Part of a small language model's weights.
Architecture: RMSNorm before each block, no biases in attention or MLP, untied embeddings.
Training: a variant of Muon for these matrices, 5256 steps.
Each number is 128 + 24 x the weight over its row's rms, rounded and kept within 0 to 255. Layers, rows and columns count from 0. Numbers have three digits each. The size before them is the row's rms in percent of the matrix's.

# gate: layer 4 MLP gate, 384x96, rms 0.366, rows 34-79, columns 0-95
# up: layer 4 MLP up, 384x96, rms 0.383, rows 34-79, columns 0-95
# down: layer 4 MLP down (transposed), 384x96, rms 0.176, rows 34-79, columns 0-95
gate34 094:134127142136180139126217103118079129129139138124100135130161133169137094157152127093103159119089147139127088102158142121084139118152175092141108123120098118117130123106113099153124143132106120143098126108139121143152105152120111146119074127134155161149103129149118119117070106117130150132
up34 087:122147094102089143094102149131142136091090098127154129115112120109104115073109148144154105133129113098099144092144119123132078088100130165109159149106165147129130125159129132147108131161174112096166097138121172090133136117123125114109122120112081160114122156122142129172179141123147110115
down34 082:133153122150141177154134067098135153104096096194164103141107108147112129175137148100085158150137155142122123145110105115117109142143098167136127110109125126096119080166150117121144134100131152160108130114154119088134111128148106162108144114096132108142102132145134118146143176129126154163
gate35 103:207104130105123101124175161123083111078140167121151154124160122104091140122129112132137147131146172110074164147109117115113106150122154156092125099122118153142091111153113131149135126072134117147136121139108110106130133127093138138102134103105135120117149117155146128147077132123110084124
up35 105:118112119089146150083112131142081146160133140153132087130133152093163100098162150121087136124115131108095122146136121158135130101141077113108155140121096154077120170148148099150094138133114145130150146082089140154162156099103130147120114158137121139081140122156145080156119129115122123111
down35 097:151124081166078157176118125092115110109137148088109139128140114146173112141114095157136122142121128145103158144158129100090098132102135134135159109100111113157124105144105162129086119115143113151127129096166157175088171135099121132142098135080106141142123123118157125165161117143102147128
gate36 100:145138114144184176142135120142158133109174131135144132149130177158144133198118083064142131127110162134152168122107123117154139141112106145139131152123103077136142128148124128109172163113087104143147084121112141104143152130125177117118125113166121117148118122103137140129133097124156116140
up36 105:097156097123117106142120141106115118110132095150100125117096155097096108101086103120170122139167114159133123126159133116120058148111143115097154095175159146124103131136130130143128110127163170081158188090120104090137103135120132106097114136095134168142115136117136148110124113101114144145
down36 096:124125105158120135137131105115110113085137123111145133153135140157105092169129145140140157132112095131084122126103152102078075104089107094151143133095131110107110144153126145160128135104157112128147135104140145123185140121089132150056165134142109135187125118102130150153115155106102149137
gate37 101:100109086115152122112106163090128161109182121110129178108136136116117124146113153133125129130057124097159130080110086136130097122126088110108176146135108091128110139146119148143096146122107108128164158158112156140097145145123111137164140077121124148098101139130109121120164111134115157114
up37 108:136124122166111142129169150106165132136130128112137157109172168196116134114130070142130153143114139098135136108156122124148113101116118167158139179110121097145118161108143140190155087122114095143097161156134120147119128129122145156101133078127076118120115146113149105117110106127128157122
down37 111:114115111162150130131135117136115133138195139084121151145104120092091126134135179154123144104079173118120132100143109109103098077132077135151134118130162118148102135135126132143097110133103123102123125157136148145118142126143172173103081126145112149134094109147139102170154172116115100146
gate38 101:135133146134122102169160157132086115140136139086111123101098153107144113113121089102115114175136136065096139101114156143175158122159151153169095156119137142118155128126142137105136078165123114121159115129166164144136103127137119126140139177132139090119134159115110107166091108154145120107
up38 099:139146124137078160124115108119104134190107130150144112113118133085122112160162126124168149075124116132157085185102136135149136106145122130129119101138152112181143123102107097145118146173087135116145131150088165154121127119121110139121145091102103104138130173163127134098121155116101113142
down38 105:102105089110104108136116145134112111128138133149135113130130131137160110145125129111192102124096102094124094143151133144166145113106107103091092088125155100117157113120111116096108179120132136164107093099137168156105119143086105161111114129104155097080107130095144128163128166114089138154
gate39 096:134177122154124152136094097124129127117127169080124156102121137122153141141132137089095166117129131098085142161146101132119157133137139146133126127141130180100145094122142175209154120136106106124121121090124127130149120159134116136157084145122129113186155134126108102159123091161141141120
up39 094:104079163079117154103095154126142167110122126132122097139124111117135140157104130160173141146143112145143114115118110110122118144107105111128147110092152100104116174125135100091103154140099104101131118146177173128152107144104125086104155125163142150085099104101127165134136111141135105076
down39 098:155120150083104106118106165133086147152128140105128125127102096144108104143096123114130132112146115096108129148117189087109182140138178100122148126115073138119164112111156122138101129101128155160123164144172133117129146112125155166097145123088159115101174105115128123115109115127106124094
gate40 102:109116119131123146091121120142103136151141112138102084147130144197074117122079140110158143104118113161135085157165136152139122114094119064155101130138169111115133153139100137155100127105164153114128095085142130106147115156116131161124114127102125082130142129138144138128130110079112133162
up40 101:130144181138133108117134134118117124153113108118125108127125144135157138087133153141113134170120086095173120119152157101160149115100125117147156109181142113167128161185118138122130094114113133089129128099128134136164066156119114126152111124106110092158125170166117100134160118120074123104
down40 097:123080099063126110104156135155135171153098098162127173119145131102082113131123118113150108071152113119151119165107120132161144113136164143121148155134084166142123143123091110124143146109145089159110078112114142120116130132120152123131180109125125139133126117139112142153152091095113148154
gate41 102:111119115086079109111133113094122153132130127152096117135148112114128101145149155146098153091146140108134119099099156130132155147105195111164100090149105147116173121145120122161101087115130155119170154133144122118099121168129137080122157160131133130175118122147135096134168101111160101139
up41 090:125173108134108175139124109117143120097185139144170158130152093101114103150119124135177112116113118161131165114184136114124136142127167172148110119119121110138099137147115107126096119145114132109124109139124163146103152111113117092107147086167156078156112150149153105086116109104150157136
down41 095:130111097129132078112138105174120101126132113147179115127113146124142145101087091164140126097117148135127175126119129135108183140142114104108125155150105140129119099138120134118160153169140096126161106092120121128119093121112106127202097108099111174118141140142181114129120168161139125125
gate42 095:172147107129142116130105095154097119115156110143152122123126110091130142089128123147182122130135106135059141170091140136142148105124128150147130134142102122106122100104141074158140139121150186114120108128126103110137147142106127133117092108087186121112144144133095157103119125121087070119
up42 096:135115121121089121086148082054101106132066122123126139112130138130100160123146121116102146092142147117135100117144141104152105156127111108116129156145128114143149125157144130117131107087159125141129092129116140114145178132091140173104145098148105083134106105113092108124077115089130158154
down42 096:130107124123121137129162112123120114095090163165098181126087126095110145119106095133101133133161111141142149147110163139132146138110130146103135124121154114089095127164163119138126138141094126093103121141098118107139082150139128150144126094135100127104153099125102148155162152124141061057
gate43 106:088118132146129121090108135115123102091191114132144194106116145125115182163114134135176113144112104124103097146136107148120126127116143099125164163084101085122141158123103105144087140122135164134120136095118107083109139119151143099125123158111141106132152169121097162120156137114133153138
up43 115:124115105127129141145133145136133134069111147114164166172136114114115135159125158114137158081123149148171118097106154119094117149124184131127141121130126095102116108093123115146184117154092145161106120138153093089112147183112137129121127102114126158110152140142114139117198115159111121127
down43 109:138129173135113124111137144157135104162142170129129128162158138111128097100186138113102136119129089111114173109149133112089189151155147140137104133139094130108155112139140097144151100124135160146096155139090103119150089146123114129157092098157139139091117142146134156142097162171144094137
gate44 096:176094089101186118152144106104114098122132188117116126094155153092118114114136122139148105142124139158137090100122117163131137117182115142130109098118142169100166146156096124156113113143153119143092151108127137125105122124146118163117106132108150165157162145132122068088128127107127125125
up44 087:120124113103076112156127109086126113146155118135131116102164146139121159158121168119115092112158114178168099157109142131135104141114109128124132149148093120174075135105135136159138142143166107117111095148125152106143146134119144136139150159155129053131127108135113194144157128098139115116
down44 092:107134137108107117114077114095114150124117084136168116173144110158111127141179166100145140151107111107158117124162151089104167141129144100135114135094144076138116075117166125132129103140178124160116124109133131147128109135102114173117143157152126153105110144127118112135103153169150089141
gate45 093:123115115099093107142127135171102127102124096059112123108096132112166120153157083159123144151121173090107132142148153134130130144140151138126105079093125151121140146129135112148141123119135133105124160059137138094116134115135102141114136111117142165106146134102125076168106138141138123064
up45 102:115108152125119119102124125119142137118129123121118132119120129171124160081181158149173120111134107086127195145161064141122159143159119153125120128165176128162123138152138111155104100148127116138137145126152094118079128102131153152152097146146096146110107091103109118171143090124122142134
down45 102:126114108114149099135165169134150082132102132162144122119168124132129171093112149128148111134112132084119119130128146085159070116167100146115094153135145103130174122131137127098105156150080126106137142105107094065148130155108130151138111155155099120133110135132104170102096126124150146117
gate46 109:131138167140126072152099125133116128162132136146155096100139152092128169121131109151141151133180153078158128118114135126116124153094137054124131060095121175155086104146100129105107147122121149104143104122134127133142157120132114140137132145097115152135095162148147103152134125125129129167
up46 113:106159100152116153111137137121144086123157089145109125144142115171132116143141115148142106119133119173078133197131119140139096102151094140089133141155133090127144143100155092152121117168133106127110123128114145119135116090147133089116101139094158056133149147115131106159155136139096141097
down46 105:106131107153098140149147111098138148118172077115063162136108113114109137140130134109118119109146155151110151164136149123161136146136075156122152138155112155151105115137153136102155130139119159160098176136139127093122112061130105139125126063109159118118139122111074124133119123111120115114
gate47 094:095133145114118075099091144117120122167147101125129169161126141152113146136138125148104098130104118120127127164054166146134176131135090167135144146123131144138134144132096141149137159112122136082091126138113138114176131140138151115151173132150131097108154082146106170104111128124104168134
up47 090:147102152151122107142099115129129170113092148138124120139154174142094128117137126144147139148159107107149136101102094107146138166108106171152133125105127148104134088121118101122136141125071155217091132114149170110117105100141151114113133140139118171092110136142118143096120120099128135174
down47 090:132123169103150153134131117095114132110158098139116102185166084144134180146129122122125164109143126138080138106162137111126073110146114138104120137148159146093150175178156119118086107116105130126127166129126153121145110170127134134158108084122171135136127141145126182152140129127137116138
gate48 098:150121116126182133142137104096160123136139132120064089154120090150120130140114154095125151136090111142122122134109138143123137104148127152155131079107103115139147123169130125127196131109103175105139077123178160132153093176133116116099094127127122117132130098151118149143105111133118164097
up48 108:151149085149103152083162185130087113139160132122098140140107130143122127115126146118073104121100192123089151113115124122108102156113138118117109128099164166111141111108078115098122149100101081148115107146143177126112094147123151141148117145101126129146116097151142100095145125132118129132
down48 102:150118152070143145114169086157134105126157124174110127083108109129116145143145081176125118173126137108114155122146149143173133110109150140146127122117131139092124125108132163152108177151135129110134160116154107113144157162114162156169096145110081114154091134127110146150132127137131145089
gate49 089:137120110139099094067124142102126144132110164149103131143120123135143145147087111114105138142078134136125107121155126134105111109180121129131062071139086152144133133123109122114129099111177189132133113122117109102137146115123123111118150134119157117113134184170120127160139141110170120174
up49 098:112135163164130141137127174176142112124138094124122103109150122115123141088140127130169130109146127105158162105149141138167125134122149131172110168191124148125153120159121128126101116125135114131113115166147119121102118182092189126120123161130056120141143152133167155110147102111103138121
down49 097:121151150158107121136145134143133128110123140107141172158122128139107065122133130120152134095130156100139159128143136105099129138119081133094165125120121152171110094140133146132108084157163142106098141158174138139146141085083136142109104115075152119080092154112151101131150159099111096117
gate50 095:163110120108133110133140124178114118122147155119108157121130135118108113167129127101151178120118146162097138152103120165180138124106133079129116120132134120083144134165132073148162110100139098132144108093094128142134128123132128093136098116126156112147138100117182153094122110160114174185
up50 100:126099144141141133090129106139133140132120110133128093136156161128139112113132115204128090115133109082183118153116168138074128174139120114117090141100121118125136126110135180166094130126115121148138161138195114128131121134158115121119137131101147129092169144138094133155151108086127146103
down50 097:142132148103150159176135146142095129146142114141103135112093140166103173126104150121110133113110158136155143153139127170145125129115138096120111114098145148123104089153101082152138170144153088094133092167106106095112134156115124123131145119098165142139119117103088175098068136133137103103
gate51 102:111114104122118120089146106142125160108134129117169108126160127151103127125135141107109182197092098149113167126105095128103124169129108106102144127141122154100125117144128132113153132103138152133174111083148101123153122145136165101146127091129114093137117103143101106109151111179059129141
up51 101:102144115146075107141091130113149113144121158137133107091092174135154106137138094134149099106095175129175131142145133133122112106151115156132116095156128133142071104141108120115163136162112125131082171144121109109148108140114126137105152168122170135149092130138162087109141129142144099081
down51 100:129138110135147106134090103114145119126149085131139084140071097173117125141144109140126130116096113122162158126145144152140143110113163150128156155139082099123151119093103095106133127125148118110122133108086093101131133137147080123150149106137177163126097080082115108153154165140098137100
gate52 092:146158156129142097133158143067106142098133160120129129166134101126141125152140110099137138099149150094148134169135138110104142128111131114094117123090147150126110128131154118116097087125118132101107125116137164113146107098100085131114133072162176116152081090127159073158152143101107148120
up52 097:147071119126133147124071119151132136133128165137159127142142164119114149111118128138153113124085138174105141115140093100118094124118158117130150144138059100140111163124146134145095159116162111170119156101132077101150150128121154161145150110121095134101142129159113131128084088117147117092
down52 102:131119154113169127108116146085121166156128105134116102159169132106154107112117161105123122124097160099147165150178133155107163119116153126122125140082145110112105094167161116143126167137151115128108115123103138097130122123104139148096141152145154052128126103187116118130093143100130108122
gate53 104:111106160142124111143180120157162120136177086143142107165112153145106115126114082140101095119130115138103151089124163127133114133116108168117124126099142102149147114128085141141189138116130124079163138133149129186092152164142140092166111147156139122131145119111087140132139132110159131152
up53 088:132156079098147156110107150149135110116137128145122150111127187130097116130127114084113133155107159138150121139101145125143186150155077150137123160151095101118148135096123127140120168118146079115131155105115166133093148149161128126181101090112114154086115134120163139085122138126125143135
down53 093:151126141114161135130148159115119116123170122065128117117133134122133131072169072126118139114183097129120122122146149150180163134109163128077158155120116147128165127122126100154108113108104112102138152131150126118128101124158095097121077112125144133133136122098133136193121099105098123120
gate54 098:097141156120086088110154121132120140126144132104130105125088112124097095134125143115106104154104069133122061165116126114183122115146115129134134148153155120154144142137130120119127166096127122100150110092126147149118097163101091064171130140090140129160097118135097097145134107114142139113
up54 100:132098158087131104086134099119139149129128096106112101132134101124115128111122133141090119117088147124118126125146093103081100151134100113130175140096140157218115121122136126126141135112093113146137174126104091119122112122123089148106105125128119164114124134064124096154113129120180117110
down54 099:115161091122154144147066146147099133140154140171149115127139136126178156155132113122131145105167140104140184109125127129095146160185107122102151153154132112156142129159106095130145091125110162093141132177112113140103125115137124143114080124133105157115127142150174119113141153163129101148
gate55 103:140128145113153155112163179169145178143142144125117124185065148160135111152085175109110152106149124150124123153122100126134145110144120118125131095141116129121135121109126146145124138110127126122091156126085106150155107149119080133185123169106110159123141135125149177158136097124161136121
up55 102:111131132086122101087114112157129129119112141122166129101110115096137135130137138130120152137158145110160120078107153130138176140120124132147155129094124121164128149103106097198125146083078135129091141110134157125099165111128159105093154079151087132115140083143115103142121122115098100153
down55 097:099106104125159141106126174148125086113129149118113149097123138169167144121109206157162138168071126124161134141116147082085176118107166145105140148129157115092106143161103126159117125135134132118149121119134136103140140137127114140104158128122112113154124160146125135127133178099107154137
gate56 105:134147134122106177131163145130131156141140117112163144142128140141113144121127108146145140152128140191111107144143129164113099083149100203146130165123139121122134085124157138094132149125157120103145115120153107147140166121156131115118085164122171114163101166111122170138123168150180140137
up56 093:100158139129122150112142125156140161115134078132169090115150161082097119096154133160118122147133139145115117136122143163108126069111134126138101141168148114151072094116111134125160128067191102084125101148156150121102155116155141113152107143144126129126113106145093132107130141118146127149
down56 099:151139164157127123114134147116113132143115166143091142143100082117181166126155118136126080121132132157131153135124116144079058146086157136127148117143120112144125103081131130145115183124095130104121138107071126161153133138105127146137117112135171121131137082125152106123126103152085112115
gate57 105:117166161136106139126047122142112146135172092120142114105121104135101144131154167105134119152113100198082124147136148110136136151126124121175139138112114127161122131099095140166118148119136133129149088097131103129089178128098117158128129153131177111157145126129116122134130160097116114107
up57 109:092115159111117147117107113145144157137171113103124128141151114111092128137094184136132108140116121155086158131107124106150129131124112116143165084106149136133070128123111111141113192140114120116103067138147102142092156165144135141134114108144186123117113078141144147134143160146097110107
down57 106:156142091123123139140159161126090126110174135135134094134147117159151161168118138126111112153131128128179133087146119111149185133184146117137096147126142120136136123140154138185125082091078084148117126127100120124142099110097091113124111159112101140126097143121113169131125157097113142128
gate58 106:117106130117113091198127126155081135099161133124138141116116119120129083128140080140134121184115155105135102133110159188146128125141125142152137105110116083161087150122112075111132109152171133133140136079105117156121102107092118156126143122099113153138100121136138125146168116132109141152
up58 114:126134117107139104064121084096161155165131146109118105116112118136106080138121116138123079147142086123127063112115110118126104094136115145091126121113102085118125109095143147145123146127107178113124166127135112109118131168181100098132162107106151122136145160141129121132159165114114116102
down58 104:136120131102149092126094111134120162084156180080139108154114144099147125154136090145129144185181110160104140157135110151129192127141114101133141144126129138104083107105120170143116112134108130133126124101160097178125125136128162093118161132118154135148091136144143115128138135137101098155
gate59 099:095108099137115095083079144123107113111163157114162138108134132101144087151142140123133162161094127125132120065064109116091127124148127142149105150163131141111136121152110086136127133120142138117076111112108094110124109107129152085143105166172148105121124150131093113091139107114144138127
up59 092:135111162117071135149153147126131103127116150092145156108131144076116092115148097179130154118114111123108159116111124053131126115137141147141156099132149134183143147092134129131142111142133147136119135096134118178144092126087136132104117105131152086091130127103136060134120138122153131106
down59 097:121128127094070131114117126144158139139120070168115109163164126122093186123155139122129124156104148147134125189128105090151133126118136080122149151131093110160087124130067151149151127118112136154110116105131117139136097115141115107100168130124163122126122128120101161098138121124180150136
gate60 103:134081166128108087134111130142123119163200124149121104109154151103102138138120121136129098140131154121133140109129124141116117141084102158147130166094123105138123172157104124130112132158108157112152139143170112126105128169137137088148100142095128088090132109156183143083146112127117140081
up60 090:178172086136142160116118098107154141158092121132132112117178134121101113141177132124133157104143134150124123086071118086148073113131139159089124163159091123092145112102119113156131120137156126117104121130097134119136151114131173128143120098149100134119133148158119118110106151111152094096
down60 090:094098129127134151127115142146133127149133162105137093137140148150160157151121129099147142140107090164137108165151127143186162115130189135158134115130079126172116115120139107126107158074113105150155102107149129148097161164120104125130105115160147156171144120094098151152117084131117118120
gate61 097:104172137112124127167143129153112170094130115179129111121106141105120120151119155106169127134115125169092129172131147115120123134137150115166194112125138127160160104123139124109143176084078111134152105151096126132140111118121135139122119108168131112148192103128180097112143140128108121106
up61 092:139114113144129149152094160143157127167128132094137113122150158123146164115125140118075098135135143114159137123175154138137095154133110146098120142093103124110121081113192163118141096132144114125130161148159150146115127133189113130139139132099092080109119140102121151112106165124091172150
down61 088:117145130140127129128172161074136106141153147130158128123124130123134153107137095140141157124141112125193134107134166108159122123090155112156144195152121103105126126128107124124111135144135142096145112075118120138157181190148108132112164143115140121136132094133092160147098163126163140097
gate62 101:142171069116115147133131144150146137113107155104139099145145159144137121104112112111136181167156134130147168064118160139130130113119081134114158133159156093147137094121128126111146105133128150109119149128063096126136136102166139114138144149159110132144128123130139131080129118156123066158
up62 094:101111124131108139148139132144166096142152110165075171095148076126127124095130139164110075096128143081058158163114151113146149164146122120123125146125134144126129152113136141124136137136124157133133135176153150148122121155150127187140125131096143124141129173131140136097151162100146140108
down62 097:107122156160134087101156106085122117111151147116090131121104148137140132126114096142081112086089115161109133133111078115117181130143130126128158098112127145085125149115122141164115129139071121103142116127147125110137140148122177151152126126121115142135128107118120144181060074131109138109
gate63 101:149115099158148159115126136105112144107099102126100114150074121154104150119146134132105132125147091130127119147102110110114168135124176147100102099163116122117108100144135152099116092108156098138166108112133161107151154094115144114156172142103162121159102143153143098154064121073135130133
up63 090:104138100097147126091146133158099168117120105121105128135110149139135102139162127109129071099139141122116109171120099156084125154154111129175149156139136161123137114128139175154175145117145156110098164097124090108136094158133120102145096142103155090128136106082143092163107135106128115131
down63 099:120120119163120135133169130127108099117124129109110151172150112113118128104197111138142161162091130148132124103112152118166082128080140141113109121129131099118162157131130160131103105154071130094096084138110146167126100144103125093148140146147096161175137128150113170135142094138114133128
gate64 098:156120135112120132111143104124094152107152128110107138113102106071099047143142093145132142130128093123167186102103146145120153122120123134136146114091117137148126128100126152129185148119138135141181126105130171164107122133100088110102136105181119165118133110109127123139151112132140139157
up64 103:173123112160141116141107133112094127132126131101132106126203139123160191143133122117110120140088120150101116116106105131152096112135146118139115158146090153090120073136202127134144083152123137137133132158113126096142104098085128135144091124119127145161144120083123144157138133151133109110
down64 098:097085155086142129140131137143156144130107106164119125136147123147126116171163172116124106089140166184092098141099139093102140104116082109170129110103135085114104122140111098114115096133177114131127129112139126113163126158144142148152141092092141120100128115105138123076092134147150139135
gate65 111:149133140121114136138126148159116117086171144101085113101125110180095128115139134122102174113097164095152122078109142118141076156094155134152145120130093141145132110127073131112085078144126127152125132153128132127117132098150128169113127121123107104081089124148120133136161088163137144135
up65 097:138152157140111122138113109138130097114148141080138183138110147139092170137133130122120139125139143125115175122084152102099134137121114085148131164136111113136140126102068154127121100107147099080129086136118139105106099116132177169149082117107149081125123163162140121122144106148162162131
down65 102:106130120128152127126162100120119125139115089148098124129149146124159107107117145127172094178106167177116127111110104137135047135139147099125114127138175153143114138123134108103140130101098132159169142089137099079086124098118148110123115179135104129145141122135100156117140118086108125100
gate66 104:096109108091092116148133110075107142124132161100088096160062125094096098155124128156133142153143142156121095101100134165136127114157116109129150127093111138153128120134103162142137105171141130123170149071148147142127141106154102141116151102136139126119137173146107132132143137154139122076
up66 104:127159107094123135134178145111109099133147123115121073168133073108149101123138146130128126111129164112114124078088145101140120139132111138128153181107162145140117124160118152137147108122139150097129135100139139159125115178106072091086122107139119100130136155125109112175149095159118128093
down66 104:108131127150117130136153123156106129117104138130118103164145113119123169107143094176158130158125131144092135141110130171131102116119135098148180181134122111104126114147082111128176145125066126141135123136162132157128076106097150090150168129086147145118105105114118101117132167167103120137
gate67 102:166090156108101104123087135118100153125153103121139133116118130111114177168179126152117128112104109151159123114134174112137127105105128169144163126084140141163139150108131119100166152085140090141111149120092132135151115184098160106142115122101133104137138113138133131099097116129130068112
up67 112:134116107089138141136093123132156115118140109122112149143123114164071131164131099125138089121124097152105171105154125099106096113153121117117093127085149149109133100167113191081162108182164112101152134118135131129133150115116151124160131132086136136119097129113142154107162101142156104099
down67 101:124111122093103135126154074077150138128125126145128130128082090116108118096122107134125116163115169154133106112151145147149108101102122142139099148150098164160134162111198159166115165154101108144093126167112148093146106180109159157114156141135143096142132114116140126114128130122108125138
gate68 090:182121139119126113147092088109144157139157139138132087120155142151126136129185101169092131160156162133153141134110121144150121102089146116128112158111106121160127110113169147175135136093133126117110138159122101154107114127132089147104098162128127142182114133154147154167104083148121121163
up68 091:110118103108147136117166133106125120118135124140097141144080178154143115110116078184067116141149135136127108120119136143129170108102092168114158104103155152137107115141107115111087158139159074135104134127126081117106082091107124136139105098167093127127122111124141142143150125147144110146
down68 097:126126096119086141140144119132118117132138107080123136125131096108105087128136131138097097137135138144131120141091133118137120110075116172133136117149117127125098163140176159148141113136192088151112104123182095138153106135132147170140057126159098087132098121104102142128107102125101131149
gate69 098:120119118088147124137110156140112142170147139119070096096112178126131099119142104112123121154145141140136128141135124161137081085122139120145108144157119125157136128153106101150118112116149123154137169103162129137146140073126089041153126136110135082176119113107122149128105129123151110154
up69 087:149121132125117145134117149165168122126136094165151073121128132151138156118117141112148185128083121131119118100072141086148157125186126145141078095118119110090127066143131140092107140110103102139146130128115113123129096096133159156144109115147128097117155140153156117127095146163130111131
down69 089:089096115164099122151086131140181132127143145084151118170082123111145130140111124111142138113131150063111099145111091096137185119124123129138171105121157091101126116158129127186129136121147107112114130134106175113119164157125149165116139121102122107115151149146116147133120108113141125090
gate70 106:056141119119148096096131114124109131102158147115121151145106134133116142154109131143121121138128092132154135078121146139129120105155139152146160118099161140110154157146159153117117136134137132102137167123165117144160097164106122107125102156158185163175090142124059121165151116121128103121
up70 104:077102075137108138126097155127098119145135114166125145104118161095103110119107111154121125078106115136149135097173088106152132128150129090154101104105073128113141179138140119096123129166147122107128142125152107123117089124123143100142135138131156133187136150156114179136159143118148145130
down70 108:121148105139170103135152119100111133097106143144117127147140123117102114131135149131139141158159161162133139112105163154173091124071097150133115177093151110126149143124120130117102131100091159185131110085110129102154109110100144092138141144108148119111119157124073137159183118101105126127
gate71 106:130097144147096132088116152108165166137129130202120110090162119110129129075150108148110103120085124128143187133164100108150113132126141130106114124118129126122148127155148149133075101124084150154107127112170127116145127152146112127118121137145161162139137108166094128130114120081167119105
up71 115:161161129121103147110122145113159106131123129105087113131148112114159107089141154158155124107098175122109155151158128112131132139141150121109120105135175073141110143151149125117123091135097129127119081139189147150164108113122124145141163181136113134150181160171153122160144160143126124110
down71 111:088158153123139097142151132127091111117144127073116138105066124128140165134099116113138118091146149117114136094126100131127193152122106157089099123105143147141099164106126165132149119117131121110130145094080109161118109078133133119142093105085126139131124102155148100143133147089161125137
gate72 090:133127088102109136124089123172140150143139111097123146152147145116100153158088114097152154154146105109128157127120111182126137145073109144122122168132161117124127115168142150138124095103131161099152148146120103160117131115116151110167088144121109111125153107076178140114118104181137159141
up72 089:109143100083109146139093153172145130156127126133119159143117164129093110146096127124117142144162125107123159111123100178172081086128132143153105142151152139131147118167106137147098109118115159096135149110130142159116161126137167071165126127183116095127124082135141126136089134146110123110
down72 089:122121126160120135120153144075148091112086133146118118143156144083137115165192119131139168128163081141144124148152122136098146114126114129101113111114069135114154150113071092162139157142105126147154142142158112154117116137093113142140112076148150148176156103134126109130137119134138131103
gate73 100:103099160130128149157083156083132159139125123104133111134120098122124094095108103158131104102128126111138132135135106117102152089163114067121152155081137131175124139112164137133125129131125144107131129118135148144121135140078122130144159178135137193180139116144141156170111136139139148083
up73 093:128127124103095120103138100153116098101073165100137131107125131122134173130163161088125135161094127123121129131148083148143099094125130123141126131134102092131141118129149119138090128104135101165132121137136139135125198109133139178082144087130106094074104128161123082136119103136126135169
down73 098:102137140099128140102135172149135134083125169116157103150152145093112140170151146146103121162129135110118127131151101126124097052122151076164139115140154086155140149125148088133088142182132106102138086147119137105137134136158157135125158148116156114155152122129127127163147152132096136124
gate74 092:096115152113113088144087118124146134091168144101117143132131159145077118160094142153128130079091104133114117133136100090140132105134157163139133157126091139149075105124104120146182164116159111117135148139127116163143122083111133132147128122110147123104133140154093131135131089115082149079
up74 095:125126143135075088142113109118114143114172127071117145105126154134134084126124139096105139099132136134141123116125130087156109130092156136141141142119112152145104091111106119106173135100121092078132130172144128136088117142102136133148124126122164131117074108129059116150130114073103148105
down74 095:138090161117132162137103136136096093176132107118142120132186154121147130071123161120147114112165139122123151138125150106124173106115156109063125166117114143102137107129117143123126115151083130150144193147141122128127095123138083088132108112126107137093124147087132129132092127131147102153
gate75 096:144071141114117151188130142154165135112129129147153162162145133129101121078105118125109140116106087123096164134155110162181091124149138115124170126107152104165099116165133136165114117155133126133105150117135155142156177133138110182134095090134123109127119162109119157115123119125105127115
up75 093:092152114146135106133152108097064112092128153127104072102099084154155133155162137123128154125154115164110114149105153157096134104127097121145112162154104116158139137112128137102141113082134109096110134122109144131144099139149134112174135109123138155114173100087157106141120156082138122150
down75 097:123130145117154121106111088156108119120158136073116197178121139122144134118101138129098116133106139135122142129149120123148139114134136130114121112094154119134102134118162139112103124157172100120122072116105170166149143151122147147127131150143154178163128145131120098138080115074102071107
gate76 094:090130139102109139121123147119134129108147104121126136136134184153125143123129153137146079186150116152123130122129151143132121106142154130137173124112153130094135147143139144163101132105159075130180117083183135106141135144105139105116102122145115106175138078096128102189085134134154126119
up76 108:128097092084071130133110137146142149107151135141144092156149178173152156139127130181134150140151141147111092103158110146147127139125145107108120094097127124110146117123159167107074107083132125130126163126140105122154124118155094119101125081123084110138159093155146100137110129133118101137
down76 108:094169130095136088122149099163109102134190123125155113124132173201134145145121125129093115154160121135135087149112183109125141155108146138112149145118127150126143170129112140143160116127134148122141098100143115083136121143124136116107097173138128108140109138138090095160125082153140157120
gate77 096:141129158144141105100148147154174141170143141132158138082115159136110129139126167100164143147135079146109070138097089120136102104130152105146137103128119142109142122152127147163138144174136157121091119107117117133131136108122124115163101120121108152144178085099113133140108098162088180132
up77 099:146107084120123129117102117144091104143113112103132109135147112140148149080133099124066136136103194106126134153164107108151101187124106148137095156153151133155130091109148119112146132094114140126126163134141134109150161137154098133099165112124160105085139129170131126127135164096164113122
down77 097:125145150175122125099110124137126122144149128132130126127152126109086092130152124159120135119107140096194162178126151084060136124126115146138145132130136139127118108122104112126148098145164142111135155108161123116161156109112110127092123143160158188129105141155140133171162186137157150131
gate78 099:115172117122133083106166124120141119091146135119130094100101107171154106138169128124143108106095134133129143118123118102084065098130137167120096104119100126112149123122140132113152164089128125101100104157121054124090095141098117171090114084128144157117139153113129122132125136130114133136
up78 110:120100121134124114132133079134134141122176123149135130158109132149118130175143138126094138162160136138099076135142130148093127136127134176120136157119100148139121115071127097112108116138134115121060116112162127085118130154104134121135087091142160096145112097154120101069139143141158159092
down78 105:135068129130106161137106139118154112148158141111073111102115116117145152125113099138117124115123120152120123139136150144153074162124114094170092133098097123136151156082165132126094139139121176153089154165137176101097117153140125135113146133140159126151076110133129130111102099112089119145
gate79 100:141127106107145164134124159147112105116187101127118163126120131145082145152111113120129124120171117150140125104140184106167130155104136113110120099133125128168178118132142129125113109158144097158137110192120133142134170091140130147164133168156168091126136114178133084139120158138118124137
up79 107:104073141169161122108130133111106114115123146103173137117142102125092124109153110043121155116114093101110111135147116145129155084155133156182146144111135104128134175121128116104098122105082153125122154099102090164138105123135092125115118136113158129143125149145149112144137127126154136169
down79 101:107138139086125093145137138147106058106163122160181123128115181105161104078105143074148113126102130117107117142124143123138117101113136140103129146101135124124147121143105135105139119132123170150075145138116144127121099178155126188164149149133105113117098121101113110099097118120129118122